python train.py --n_layer=11 --d_model=320 --n_head=5 --n_kv_head=5 --head_dim=64 --d_mlp=1280 --vocab_size=21220 --activation="tanh_gelu" --norm="layernorm" --norm_place="pre" --norm_eps=1e-06 --positions="rope" --rope_base=10000.0 --rope_fraction=1.0 --qk_norm=false --attn_scale=0.125 --bias="all" --tie_embeddings=true --parallel_block=false --init="normal" --init_std_qkv=0.0264 --init_std_o=0.00562 --init_std_up=0.0264 --init_std_down=0.00562 --init_out_by_depth=true --optimizer="muon_variant" --lr=0.00547 --lr_mult_o=0.624 --lr_mult_up=0.939 --lr_mult_down=1.5 --beta1=0.95 --lr_head=0.0134 --grad_clip=1.0 --warmup_steps=200 --schedule="wsd" --decay_fraction=0.661 --decay_shape="linear" --final_lr_fraction=0.05 --batch_tokens=131072 --seq_len=1024 --doc_mask=true --train_tokens=1103000000 --steps=8416 --dataset="wikipedia_en"
Each number is 500 + 25 x the weight over its row's rms, rounded and kept within 0 to 999. Layers, rows and columns count from 0. Numbers have three digits each. The size before them is the row's rms in percent of the matrix's.

# layer 2 attention value, 320x320, rms 0.101, rows 145-191, columns 280-319
102:518477531514484526453485531490487477477515455515501491527539477519521507515535480500476518513475513497490519486472503487
102:510514482519533455510496465501538483538552495512530524533519472505477513493482473502511491504556471499504555512497493461
112:513475507538504523507496495540470438466501533462507506457481538461521481491500501487543506526538521479493500500503484457
105:504506502484490485512520487500517490465522474514463494457514489479485488489502471504492523492500475501510472523550482503
105:464512452529522530489521460554516479452522521463496479526519511491495499559465489524498535462487460470535506525472476508
111:504500470538486498515490517507532497522468489499488471491505549520506507529543576504503505509515497526506507566458510509
105:519450503499513497518489468470504431464494500530463500490525511503471506470469529508468517478557556492503495498535480523
105:508479452471506475481561554525535469474466498495462553513497474512493530458519465521492545498486494489495526530526471449
110:543549474538513474501517481514533484478530522516490529475483507460525475479525505484498424519451514513474549499519458503
110:512497527479503466492482531504523526437512535498525487512467505473436483501503510522532520486491492499510537482482494507
110:546483463458504512526461494525534502476519495515513464478516508508476514517527522485543482528488475514451482502487481522
098:492525505519444553524506493490502461502503501486482527505501546504482525471532521463517509511498510508488497553481482501
109:507530505484537512522516468533484513495461521468533536464486478505480513522472468522517493516496546476509519526504488472
111:496478522444519532480483473531490530516459508504503532500442458489473495476482498525492455529477506482484468497494517523
106:493458528527493475493522516530529495470507502537501478505520462504521477486505533463540527504460511499482452470461499521
104:529484487501482525510492561493483551484525489501507485506541499446469563481499466501540506501486500468505511499504487467
110:469537482524471498497440533513507487518470532528504527513496509491483529550491472466500496522525509499519486522488444496
106:474479499496508523529480515500468505509480490489515551506540498480523478530531538523499484524501511515458494481520538519
104:499491521487497467485491525510473506510516550478509482484529498513464529500479549539494493508528544482458510498565514560
109:505515496512517443518480526512541502497489484500506499498487498503529505570484494490488490515509502525490463461501465491
107:496515508481476528500515509462553462492504498523506541489458485527504471425538529478475482489513510535499518517486460480
108:491536484492491514503475499479506530471504503499501553489446530478503523515475545494497507445478538470534550531516493495
106:492530502505527534509481497526466502534506480513486509505537510529521459500483489468462523497498534505538444436509492489
108:463508525514495526549498481469484482474524487484474479502564503451513509505504482514500496526489542492470481541533538538
105:522477478499497483491520525507486483542483494500495505489521516501478482472474533488474455479492501533511479545467519517
106:492450526544505530491542504518491498468495521491516529446513525466497471504457515475517493470468464474514482453455503510
104:512551495451492504494463513494544491508505447482505504503537494484555527507508544470460509512474493531500490508492497540
110:506518493508522470558493465525470498470492464463509484476534497499491467502488507514503497541517452499495523508503543492
107:487491469467555528523482506506486456514502464485487470550538550447481475459482542489483481477520506527512494479498481504
108:476525490486545540453488512504505547510489527525530509524494478523518547469533531495503477486504520529472510524529477486
108:518487515503509508525502520509486488484471487529506522539493507505457532496496481436458502522524477448535451451509533519
106:489461502526574504515502498512569471482497488503491526507539477501514482515499526472478519496491535494541503476502464505
110:507478448539494509516537525504512451486541519481463524493539517493509487511524498526488514524532503531443516473493523481
109:537510480489508505491448503507492488524498533484487549504490458483501511509500489491464506527482486453500523502521511473
107:530545484524489539500512522523495493518493485562523537500483427492434486522498527511525524480476536457527514506519507456
109:481470508485475507480518469550470478461459512510453458517504510510505468484505533530471507518537480459481521505525503517
109:541486492521502483488530466512516470500533500489452460484530462516509548508502500476492471455532507504431496462509501520
109:522506493527502540532505464474489484522531498495500510528472534505500506549473459524540490497495481510529498462489490524
103:524499484462485500495543492473518507528519497435512470491473484515530497455532505520478482469499518522515487544480487522
109:501503487483481501486469527528535507493537472463543516470472511527494513484490500485522478507525459544480515483516547519
107:502454557453487484518531515481462550539502478503514504511472508509526482533491521492486518484497472507490469554533506515
104:512493507507539497477505525520525466496495510521481550528476512491541452507494467555526473508508484479542487513485503466
102:517541506526520498438485542518523501537507507479535511514449522504493479560522521481499465493471486507472490521498515499
108:529518533517484513507471506493489515479453516526486558489493475516522512520492467468484492498519477514471518470522533513
104:524496526516460509477515518518489531492547482476488499501512499518485510500519555523475504500452490500496518513538510500
103:489488453501504502494450543500471501507536489523470497521473491494485533485469522519557504522459539503474476499523527502
102:465557497502491520503547482524484527453480529521489494458543447462553483521491504467470493535505555529516524443516492488
# layer 2 attention output (transposed), 320x320, rms 0.0562, rows 145-191, columns 280-319
107:484486501482522464504516478448495545585530537495495548484479473465422472455453520505544502478506480468518499477502513547
107:486524511494436534490460524473475519485489519537467491502466491504513516491537513482490468499448468518488452492505509509
109:529513488505474479488511468455521517511505468562456496507533465539468542524497506534505497486479486534486494481510517536
100:548498532509510529504525554477486510535509460474496479498502498543516485524477546467531476503508508517449524521463524501
108:507498518505484463487480514480503497537449456490538526443471461516498502507548467488523489501505566502487470477520518506
104:498473533471495497505506479486470470473485509503514481512534478509511533454459475517511505465512523482532496490560475502
102:488545497506483521520534519550483574507498501486530476529468448522497470501511510510514482543472445570514466481519514465
106:568532513493459494502494469468534542486512512532515466512487497497513461524472493457533467534538501525502467449539501534
109:477498495470499554509506530532486526493484468475499458528503474513506499505489505505507542474547458484512490495449535506
111:490526488516533537479499513497488496576480464501480511518570488502510474477475494457499468492573519519516497519537503497
108:473512558545513497474529525517495499488522486490487539529498478499548501468498494537497523455512488492498521506475537521
103:480513518519538476487505498484463536524515461504500484479505490509491487521479515524495522468500515492478519438503492500
109:470517500501524460487505509494525513503504493504470487516443508469516485485528526477529488508540492479480495482495522525
102:512503494500439535488508518501490483509522537496542479522547524520545483494555463490489499477479491537476545522488479498
109:476549463501524500503512508486493486510533498484501531459485511521462549509486495499497488480493524510541531550535532493
104:481510501493492498492535468479481514544487533456512533489444484543549448518530500488495520494511455516531488525524452501
104:540474525495519507510520471493524507464516473528493473506509528482500486476531499489509502501483505468449524451507514483
102:481494477481490500464514513515475488454511507463490494492467521498496484476493470452475508438508468465514513484510501466
100:486480500530483489536517498474489534474497496509485509481466486491517417476469461489509510513452495517499512488445499440
107:505538491471434494470520529511481508539503469509506490515480489501482500466504491479544538486493528425537536522519533504
108:532490502506505450497513463523466516522497455506486474546507536490508527555479491511516494496482501501499540509513502510
110:487501487516531526484498489509509476491518519516481467521524543520489494458476474489480495538549463521493452455512506471
107:504504510487532485503492492522529514481485499478499493544435505458473545552497516516518484513493454459473547547489521502
106:507451485505498492464516552511478527527499469524523497511469500524462487483495532473497524445528494480503519460461500472
112:503473496474482524550490512498472484497507504534548517523547481513555481516533484500509551491510510469502533495531480478
109:523503503494461496480458525498470468534487521506460486484527474539494505505505483521459510502543494491528516543516516456
110:481445502552488517535553499509484512474459496517482457530471523498478445455479448524532453507515478509489470490482486456
111:483451491491467512491504513483486501564517503537491541538491521509519513510502511478517519478497538496528473484478491481
105:539523517510478474507541483511528489487494490518440510437496525527513521542463484492520503482473482506493515490508531492
105:492466533498461471540528478503485479504507494468506476476514524478518464498491489535488496496526487505523474478493523522
112:486528503498495465462511502532533550474539548462477469469475481526554475500524501500514505478454515546488581488502489499
109:475541500479465489498507495542470533548472512486467497466447511503485504447464477513504483535473458522487488504565528520
106:510513530467488496471475493503476523476465511496523457522459479544508543465455518484488479429492460503527526542523483519
103:490458486526564541496500478471501512499507498486482492498503515465480528516513493502496490517508513505516494522489506540
108:484475492482531490467474455482516481504549530467487485459499550493537556485492513474494504557488462528444480500506534526
106:544522508555493498504471515483489514560535517495520476511509451495515516507485450498518482480475531520520467522471522496
109:503524491481543537498496509499483495512474519500536547500488520474498497498483515560466505503495502541526525529498494471
109:472498496498496422502494479502498529501515522505488503467525406490490535495519478470474511495469492476465476506514507452
101:486478495510506473505535484513531518491502502509484522494521493466455526511478465495525496494490481492515473435485520485
104:506520498525486495517500426516485521504476488515453482521517514503500467491495506490464514507498524514484470566498440503
109:458512453534544526462498515490500471480538513497509485542502516507477503506500502495502468491506511505470507475492501533
095:458506451521482536469463497523460508515461516493548483466547483465490512521498505528515492481501499541480486497502487505
101:512476508538506541533528447495490523474490518535502534490526446465487503471519488541453520505540511483491502448515507464
106:494499497459507452488517510513495461484531541494519471517493527441518491460471522516481491491463516492482505508482505516
106:466521518482533491503486470492511467510452512529479470488509523517523472517512479462517480501500514523503501529465533474
106:525528496500499547517553495507501497495518502468496436462496513499501445493501469478469495444518471508505515481511486501
103:508475515505516506502460526516535514483527496513483508542453509568443506458485481539548509454474470513481473518516515467
# layer 2 attention query, 320x320, rms 0.101, rows 192-222, columns 280-319
093:476524488477485458488472513457475495498494502437462466507536528476527491485531533476461521463500513502504524502493518538
093:504525529518524504501483546478505506507517510516519513546467470515525498494465503497532493487495509515480494487504509505
092:492514525493510490476536526479508451523486508468505489518516532479476460495485528466463517519535518519515511492486506488
088:486536535484475511462535513514466448523488485479484532525531481487479482485516488493517459517495511499497478490495513501
095:525505528516490488515502473476516509481503496489488521530500485482516481541536499485484544511460520506443515501515501521
096:480515490493501479495531482491494529524506511495514536504537520476463495504509496450496546500491506503493525469493508507
087:539517505497534500492505448476539552545515505503472506521478500489506531508526493491534482498514462505540522464531510502
086:452528512546471476474512480488476496535490518498512511515473503527465474464513534464509511530521479481494507530519526509
090:505494480512464496440493455496527508473435485536494515499493529487538512518490508521487509523511458530513505436483513501
099:484532470482536491519488472489480493496453492522482469508488543494524504518552509468485518495482537505493515475498478507
095:549517512490492509494493493490482480478507516503531491474493523497465517536490508483516532466510483517496511491506481458
092:511505517539551560544498478490498508509494491491523528445503495457515500498485507500518520554509464507506479473497519504
088:520481504472505498509493535490496510485451517505479504471480574519516491525512488458471533495539493515531514534492522539
090:498475509488536499491466475550488473508493491508514477533526486495510502536521495478469477525494459508478476536468497535
090:533494445504525500477497480502498495482485529520541509519534555464513520518492552449556503537476494569480493469500498530
097:493450476527499480527497510517494455510496460496492519470499493555531496512548491531516509509480481488542522480537468507
092:529454503528515455548445489456513507521528528493518509517476484514510513471510525506528503498500514499478581550532474535
091:480518471507479490485506492482549525539521485509531487497551494470462519496490505552487538476498490490483488477488549490
094:500502443512508508518464479488496520507489489510493450484496545491520477511491487527529539517548503490496478509486468510
095:535459476516525517517519492499463506535479485479500501434508483507517494496483481518576514509544537508478495482495462531
093:479508467476513515532498505496446491472460545539520495526534480513520470470505512528504531543454512514485471473535488478
088:521459538529482458530521511520517511480541505527491515524468481507484484497454501517541495515561502511484479497499505476
093:542537512447510484501477513482524480467499459442497524496513477527496481519464489520509500479529528514470472479499518508
094:492491475513465581488527507536490486564488495555486511492512490485465499523489526504511513532519528537536460525549510487
089:541475492484505460523527483491480542482533514470490507548509539500528484470488515508490498478485479473485512534522459539
095:488556541501481532505499448532470518508526527522515519518537459516437480508503488521523493491515470503517522508491510557
091:515493509478469483533502490511497459512504500491525485504452501551534460476524500498481511486518513495493498489498513497
096:465491478526483522481456523492506509517499507499516497481514536520525463469490508474544532496500459533510513475495495530
092:452501458498502454485519503475510496491562517561500438494464501510490460508520532521495507519492462509491486493492512481
091:493529457496533479540508490496500528492497524486460506548519464527482530539499495494487476493527514482484489516523491492
094:493473505519450514528506520511531485506491511550493482487525531511484524456521483470485486504513484496504471451491463468
# layer 2 attention key, 320x320, rms 0.102, rows 192-222, columns 280-319
099:495471540483513509481469506483481506490473518456469506506502483471508510460495520546502492531467472494508511475484480485
087:508535470525435456508526543515505518533466492463494473473508487506526504492527531524511474498481472515510489488519496525
091:519506514469462506480429537519494513527543473568492528482471466513506479516497465507506508497462478511538459537460496477
090:537454505544447534547538493492487505504507446521520460503459512541490488446488488513526516484476462464476481480495477520
094:528517509485500497495511547457469482467533499486494472475537502535525505481458509527512480446490534471483486503506463486
092:555524503518462493470476506435498514500526495515448505460533469488511505466474548538514477494512507468486428535501503509
096:499501477504511538507489531478459504489519533511484522453484512515524523474534516497439524450534511519486489501483547502
080:460505441516441471468492480480529531518483525547500460519459496485505508503498484513477546500485466566501501533473472480
093:500484535504458500553501539492548487560510487486497509464470478470481508514469532541501522492486527483511469501509450500
091:493508524507496506491449542472476495498504471527562488466508474490499486488465495471466478509502467474447512475500513517
092:492493493491508485502507517560520544506448499491505522505469499568467484457504473496484523537506488506479539524497495500
090:442520484523478514483530500521462491523512451529482468504542520478468451476512506474479471497508487442476485500480487536
088:460458510536516510464534500503498484485500551530503508545509506522545470480510490508446505482474500477518501467537484441
088:540539473498511489501500535480511554551466509487502521499541462519496512489478530535485456502520472486475478495553509498
093:479489498488506498487517522481506466498462483497516461486509450517539522538543493535488549482478567530459529489517500496
096:479452511537478489511485467497475513500499488473488529540488522507471482462514527520485483507494513461507495521510477522
091:469509457530485523510528484494487508516521491529504471530514495482513492499511479485518506488476507544576507477518524475
090:531502463504468480504498502500469469491450511520501532489469492492542479542482458455506442533532501506422523509488505508
096:523501522511505473510512493465496472496523527535512501485446507520487483494486503522504521516474446491496469457479496505
089:489483485533536502521487486510502512493454509492498524532535476499529493500508496527465493520476520465536491514502536482
091:500506535534546482477521479461562559529499486465508516486490516467495524535516527523484460498512476497495494487471502496
094:450488535491479482495468471479516525499472502530487512509528504503496523473503506485473467526462476512500471511465458494
093:441513498490536508477545479535474470515514520542532512509523536521536543482515488491509505485490490520540499503466507506
090:489509521492473462572504473570509504534510471502528500484519474517504471460473498465465500494505500532504491520484485509
090:472503500466458501502464542506540499479475484497489534484510471494474515535475464510512535517499520516480521513494479503
080:459495494504512472483515530504488473499506521484494479458474491496518464494467504476524508515500497497518485490495476480
088:514516457493474461517509501464492491501486481538459504509486521474511480491487474492558491547495515494534506470480431494
090:547462503496571466482515492450496496478494509454493515505484453528482513466494500487516462527482507566485505492500493520
084:494525576508486527523492497470496474489490512484512589534508492484528515454507455482449477500517506484506467487482501528
087:520506507546452507447526496477492526474529503525509486503539493496485509495529554494516500492520547531489491473440494551
092:522452526493505477492501493467466539474521478486539483487548536482504527534461505539510476510448532534492479489492494497